Weights of a small transformer language model.
Size: 11 layers, width 320, 10 heads of 32, MLP 832 SwiGLU, vocabulary 2048.
Architecture: RMSNorm before each block, no biases in attention or MLP, capped logits.
Each number is 500 + 25 x the weight over its row's rms, rounded and kept within 0 to 999. Layers, rows and columns count from 0. Numbers have three digits each. The size before them is the row's rms in percent of the matrix's.

# layer 2 MLP gate, 832x320, rms 0.182, rows 430-456, columns 240-319
086:543499497504519496556497483448526541498536457440508479517513507512483546531521484484502528516452514501499463510486481513454516444499521485502558491518511497467511511494494501492443509510473487493515501567476444474459515487552528490512519473
093:472498500486528532492465468507488523529523511528517496499471523486471534509514534530519478495535528472493516516534473498528473487480503523531506546504505509526501545527468506518530485505512488569448482497491482524479463472554467487521484479
104:492481488489485475517507522477545514509466467519498493505516471485539544500497495478513482464486510529508504516524444519509486538513543520502506483481457506549514519480508477513461532499504527498521525500519502492492467508457462530546512471
095:517497496525533503513461519468511533479497481494500511484519483515481506506500516513492518490506519501486490493504516549501533475501486397509488474509510443479522491543485496510525522512479481483472487520524527520481513515550461509506513528
099:487518491531501501514495504506485492548512493534482521443522504470459574474513501497493530477508514501494498552486427483462524444506482504534499470502499452507487518480462492500492461526545522483512511515512461497507519489517490513483556502
100:446534481500476470519432503524499531456466471496495481515515479454479529486472530494526494500496526480479520527503513499496474456465468494532468478489541430580486507479503499504467496463520492483497572524507485457524509469543462449487560512
109:500494490494505459461494460527487488438515535519499505520464466527479505452535522527518504518479459529522481523514501490494507483513519528469474484510512494505485493502547506511468494521481521453523473477488509441498516509524503498446510480
085:484452499518484483509529502525525532515489470526501507496517480519548506457556501526514484507497429491504494476490500473533484491515497471498456516529541537477491491467506461463516518527521473505488498486466517547500512491519517491514458485
100:507511482529510481508486459488510532515475470476528483480504513534512512516532507481488514475510484496499479487468506495470504448498481485512484486509495478544494519460473492481500511506507444490482504475547520527444506502475487508522508489
103:501491501510517484479445530536471491544542472533546535558497512510455511497487489488438543480485449485543495472514490498436500558543485471549463485524499489491510517543504481517523522509479500507521479487547508523506456507553498513469505479
095:496527474507537508552469482501532519522466484489464477488525487511494528501499482477510506491475465485518558498456536526473491491496520469548513455497513508535464462559493521492482468557502473502501527497517502445502505445505520468504505486
099:518502468481483479491508500471486480478496513469500481504451525511459500489524511507516446520482499509512472493464513548475515506518529538516496512515457519454503509504578476538511539504476512469513485528508466493522465493506530484507455502
089:543486490562482474488551477499502493520498531527481511513482513517545547497521535551527518535530524496529483532499453501473488551474532498482537504536540506465510486532503487514492519441515452511523497521510458488472511532516532515526527465
099:498472491504503454505519524512462489532530519488473518507531536482483483492508524511496498499506455512536475531525511472512551475524533461546487553493465506539497518446542526541468500505483485518499493508507533488482498470537507524476460493
107:499495524468515485519491501536477508503480474488479502508488496503466478469490509497514493491485529522544494473545467500484504479474438501458524508497490499485492514411544448554510490509476488470469532485469515568513498456530487510485537507
100:516524496505536463513457522542551502448544501507484501479489515483449522535470541494502541522523481480534473516507494498525526523519510511497506481542480482517486507475492528491521481466478527497498497533509534479482491509517470514551473507
103:521497464521509500523501499458468588520499517460500500517501505532473506516505488509446479465492518541501507525475462537524525524510532477459506473477484520484487524498521500485546539465490511516472528509503471498472485500484532456549535513
083:481513494506545505534502447468545496512538507477477491481465500509469533525524497505496520476482514433470512524523467440508532457517459489521487463494514519509479532498527508499451497455532483490498496539520483471523496493532517516520498499
102:497500496534529475488524512548535475530462486465495499506521520523515506489529496492484481464492482524507490510494478532509526499504479484487510501509452518526506518482452495509492431532516443501492514501460472512460510480488537499503511529
113:523484537531459516463520493539511517477501487493481532464463518507523491534473507493498509505515510507481490532483511500494511512507487480520494500494499501506441451495502455500446467499521556502467469496509471530504488521461527535493502509
101:492492467486483518472480463469495490511528487511502519510518517520546484486481527449457523493505513524489474513514516477487495433526469472489528478541495539449503502523494459485476464464477497467455527497490485489515535527505506490499517519
096:493522513509494471527569464526563471498513496489502551506492463544478465521495478507508514487523473492500472507476479518495496499492482524495475523494519478511528484466518492523516493520457481491516507525495549542533509487526515472541519503
098:469480476487492485492470443492476506522482488487546494498506488497451519501481517537475479455519478498442495513535491540506473512484532453493550478534475501482488543502512499487507491515503518499514495489504535525531496488500492500474485522
103:493488510500496467506511455494460520502502474513552516512483511515480501522471508499526503521535514511480511492495580522471469485562489516481493494487457422475527464500476485504538442514493517512520503487511490496538509538476497492495496521
097:502515512516496482461518493518501484488556549473521488486455463554494515533518526510512513507505503489509525523498466510513465465502528535477470543468525453508523507452545514486521491520447463522501518489454476508469493502496469471549465484
099:520523481461483499528493499533535503534513479499478504502495488486489519469534473477515467465475546470477512544530464484462509472548541512519470506491497484488478524488496481515490500497490497480521528484507486553500505498501503532486515484
111:505485466477527525530529493517517499518475488490530567518478514503522543514468509491485494531506500533537545538479490540478513528500523502489516528475528517502563533458498538489474525509481518471518464477589512514497471538498487492550510471
# layer 2 MLP up, 832x320, rms 0.18, rows 430-456, columns 240-319
086:481474501531484476471497515550504499470505533512490538508487480497515476448497478484467471515507516448494488501484541511519489522500477484471483510484487500538489503545495487487542496525479488506533480456503534515544486516477479482498453550
098:488544486480504547531501505524499527507469450517519485504500470501488520481513525490506491493519498470514491502493460494505493507505495527494503522511503502516474499501467508533513514495507498529451480455490463540442446462526496513526560504
110:515465472477519570551497469531494492489550512506506548519548515509509482529459433496475449509496531509486506500485479449487451486506515523485573453492475550522495467492473484483506469467493514511483559516521535502498514531470514490472515512
092:491512515513479488496472487496524513484490521492506503494479511480498524498481557568495520495473482489473507504485532548470554470512510488526458523514494481489514520533480469510483496490526474491469462504526553491452529464515488499432524497
094:493511503503446501512518454504510497516515456525517542477521506489503497456524498522512514532542536465498485531492499519502485481516502494547494522501487458473467497488493475498481547489486508476501499503526560450465473512499478537461522476
099:485503462497476490505470479503470526493470510460456484500552482476506475468501473474503520497517501500493472497516529494452469504525475495502474484470520479551474515505471514501495457463518471463491506506528450537507497479512524476515531533
104:520540542494491527482513479516515513532489555484491471521520492488472541472494504537481502448513458526448490583473512524511530498481527494472480482489524513528508509482548450538484510512488496493512520483494526484559507499500507490486493487
085:506499485502503529468494515492486475483493504455525492556503487487447521554494486485506477521544515545493521517496512486484503501480489523477520482468431480523507481520497549474462485510511497501514510495510490487483463472524471505503487524
098:534463460509522467480474474446541529458480479539461518480517526513512527533516518535521555507506490544511496451500509529482512441499527513513550463507507509495475491418471468470520476531518492468506522467524495516429470544485489509493509542
095:519457466507563470517513493519451510507537504485472512478458495505539491514506407493470476546457488505450456520492507495510515529510512510502508523489501506519535541547514518508489455511477542482513458505482503513504465482499497488498480467
097:472499511534471486472495469474503506523512495508471506467440513502505483483517515478541488486507489471514489460526493489513494520521469508534523524492509460547529540500491509511501488511446518445477517470513478512536503525506530537531449487
104:503472446483537531506476465482487468468515507506536524491480496542491490499528543531470484530536493518520522501493509562449543501519498538493450502552481498519483560467545496536479529479541522504540474539535489428481507531514548491496495474
090:440519496473518510515445468471485533494472482464533480510498498525499462478483498467502500503510511495510515483533508513506507507553472470454451490448477486516524525477529465498484505511510550443540459489505547469507509524505534540444455555
105:510541544543496475505512494475500511476491480478528498504477489516514496503511473447533454534474542510476467501505498503505482539505472501481497515495506494492519485507450519508508532452494488493510435515519534418527495529468520487524532523
109:505499501506490543466502486489523489524474454528452492465516493510551494540484472507491514483477539520489521474490467551508524520495505503529524489495518509483490544468492538496478500470482518521537485460539470466450515488479464499428478486
097:532507474512481499497482492479540526504504521528528530423538474498535480482509474493442521515550481508473524479532485509476497510467495507458536522479504524527529500553514489495541487517450505500477510479505463485520522510515521503509480524
099:476535562504528475521525527538568521476518479533497509542486514464508502488488500512481522509497485476489491468508515527474502486517506482481493512536472479509505487530508531495459448482505482517460500433494482473481457515487501482449457514
092:521515511515468521519465521551493484502452460498521522479504457476519483484460519505505491524510485507516498492489540549522470532525519521480500522524473485495484453503475487499512486524473502501547522486516486519508497514481484505488527489
107:528504499518498532546499487482556541501502514511484546473496483488486498486534478505519502478489509420493494519469482515499495467524538460528492458513505493492488514511499477502534486500482486497493492498498475478520487519479475470520484523
110:454501497505485496513505494499500500519511476486518531506461474520491500524489529490544529496514518459488509476520496515477520495511495481551554473519489495451459501484525469524495520489494485540442514491499508499481483504501544510488513500
100:488475494504492466526455512512514509534476504524528484526510455526498512567520492530495448487474489523492510423460488453505490547519517509491487522500499459501507467489461518496532494490492497513551477484505472495506469488492495530455481458
101:480516485499506533508499513542517526508542490463532511453478482515522494495491484470530516505514506489492459496505504514544466514502515516533515455504492495539570527509517526549470494480485493482475500476497499512451518530496498519533514455
097:507538452531515470484513502481510547502536478504536455522497494477459505499505522506511461485485499502476505472492467462520477475498521457527541477516512497489471472526500480531515470494478496556430486447469471507512488477506505438468526513
095:480512471436510468495438529500483489512534457535487479483515521514493499492451531521473490486486510534503528527527513457521522546485516494467495472489474523481511479470464491469492476492532496509487514491501512484495498523436510466480504493
094:476451552550513487518462509447477437525491518486510538497489527460523483495536499520544518513505496476455541484498516490489506533529521524488491523513526524500486495521494509547500430497522525477470448466499548546521483548516542504479530516
094:531488507526466487501541513512524522476458524544459533501495506535491543452521519533535467506467515509454499512469493568473503516461494477485501466465526518521470502523494575484474547479493512532483525492497461527517527524538516515516509503
102:545500518526492502488477528527492490503516482516543518507449508509478433509542507506523526522476560477529526523501473524487539560509480527493477492517498490531537499473521495533482507504484450458518517481498495485480523515482503515509517485
# layer 2 MLP down (transposed), 832x320, rms 0.162, rows 430-456, columns 240-319
092:445516468475471491526456506509463483496488527482528531490499494454527516494526477521502499465478492514496518484485473540495469572527509492507462482457484489537523457497529470492486475512466500501479502456492505517528428508495453470575498518
092:503442495481506542534523493497486492484478540517476508520515465489469494452503493541524511512553530450498495506492514498549497506490528499522514517520495506511494520510498520522550524493539506545492488496517497452468537489508496506518488449
102:493492514516503525518496532515495482541521457468525511514507525523488480506496525531476508530471540509483514512518535463542515484510543478494490490475491522495485481532488500514487471480488472520488520494494468491529488492487507500454515531
101:489514481532498519478519490484528486532493547455555469524491524479491516499525478503520481522480509501510505485513501537511508530511496495516507492516496484472441528483438493508442491523511477501521457522503515484546502477520463481448516464
105:500547494473496494550457502535492480510501479520471528500514482497512554504528454510448523493474490499519486507548488486493502472515506501498511502467467487479500494478535512472485463526515484465529519533480483460484490486532480544495493492
092:530493516458502503489512517464540464510501553501510503509515470495444513508477468514483494504487529487533498510476489505519491531479486506531509520519518483507480521482494451469450481523474497492499434503433471474529525490498527495454537504
100:513515501511507504519530558515539498518508516498490476510490473507496527508486479468498546518523478474451512517490524511516475484519508486494503510558512479530447427478474518512486500459497530517496449526486498517460563502526530493498483478
092:472498455476522521521521490493496525482472464532475559460498492495496490480475540517519497466484464509454514516506445516503500511469470511514534458523521472478517512496478451499518503519494500512531512457489526477483531502502532461533459530
101:526442533494511536533483460477499513480536552480525485487529547509490523463476447493464544484470493498532521496430494482497499489501498493460485477502457491518498505441489481481481509530513491473547488520509500471504530530531481471478506517
103:529498546519514472490503504500496508498513479521411490510511485446529438505473471503467486492538516457512484488497480507544486509506490502520490496483505511448494483494497517471447508461540534498496523519511518540530506480486461507496477508
099:515468504512514526481505508499489542468506519500515469474504520498508472505540497444493493531490546475492514512492513544498517535489507492475537478529504458533516518476492523544499466465500507503461502485499505492518482486505464448512554485
107:492510466477494492533499503497498472534510511508492532530497480511530507512453483530519519446509493546521485501527507500460523501509486473558482483477466488496520485499469524526484517510540511503528499504464518510505524506482501518466468535
094:494472516508527459505518478528485494491505497524552477476556523523535517496500464503458517507517489507521588449498493527519524485497512444496509475507523465537510540510536546498490525566495453505525526463490497514478534468500496502510517467
101:524499481511498454528507486479530462505519570457539518496496507478460496487492505537511521492503506481532431533503497504487476478528489504471508509475565538532497469488503495472475565518507521444486518510485429533502496565478508478521508517
105:495459488528510481550482520554491507513509487502515518504461512485492507542534504496517480472535503477501508498515466501526517478520525514503466530495523497550491504497500507507509502520515466531513511535517507502467503506522509454524519481
096:510551499532555503508469519530472504533508481475507505541494481475536562488494520494478515473485495499439541522507480493494515512480492469475518525515511519494514501491508513522476490546474474520478484525468499504497461491482514515507483508
105:506449518530564471528513517558510496450509496461486472496471544503495478544515524493483513483501528526510510481510529501527484486500506484508485514477514511460498549518515505513510483487475523508487503469463505512470449483504469510485508528
095:506504486483553482493491498520508507482513483545523477494502495513502530544532483463507494521499470547514490492467507530481498503469517446496514521491476484522492465509485498508501512495519500514465480480511473505497500475468534502522510471
097:506496497532503510480473501547468509464492536477490465551501526496516490509515496485499482516520517544489538487510505496481472485464484502465460493516544528527470506520503500465527506498474490568482542492534471494468444483489518518466473548
105:492490502486512491487509494548521527446539506488502575467501498476503544535480516526498539526516482526456506513496531506503493524487464517486500492523429506499564503500516491520504514504507504495515525474507480491555501490505526491504488427
095:539523480478511492487474488511516474578511489498512503509500513495505504511531502494448483512507503500538506524569456494492484478517453487528530489526494479496515477471486502523521527513499505516538523503529510466536493519508474487512516505
094:489492515516531446484518505493487466532516472562487494551520472514488546497509491471523521493483503493551504488514523491479523514529504506492492541514498431502524457523550508527504472538531497496520515561532507563516541478480489522521499529
104:495497478478480481513494557495420521511472516510531449539462461490520491514500507568523517473505509484448506535480491510469483481478503472473486507513531523508534515489523510490508488525528508532507504532480552519535550483514461458497531480
102:513527521475532515490504507492452503492510495516504544502513540520485515519505543542499475446504482511509553482512494504498508472479552469529494502476525552538519505491477503502502554552496468503509541500487484487536458475483487486460504519
104:438537515484518472447494512443501527474500506488512527527498495532507475499460500472498570550471474525468492495501506520494487517486464435420438540530530511497472472483487502485428522506501465516499517485547530492524493489533477460486498530
101:569447507461517523488516487565514464488525474511458558469495488520497507482480487483484536479493496490511500487484529475512490521453514505472487508545500526503483548495518507481496463510485484538526453483484495466556498466511528527509501467
107:500513497543553490518505462486493496516495503509520522491489495481536519499504503495506501504491472515486479471486472531463513512538505512512521470494459541560571526512500473478524509552516532554473464434507479483444458492470488497515504488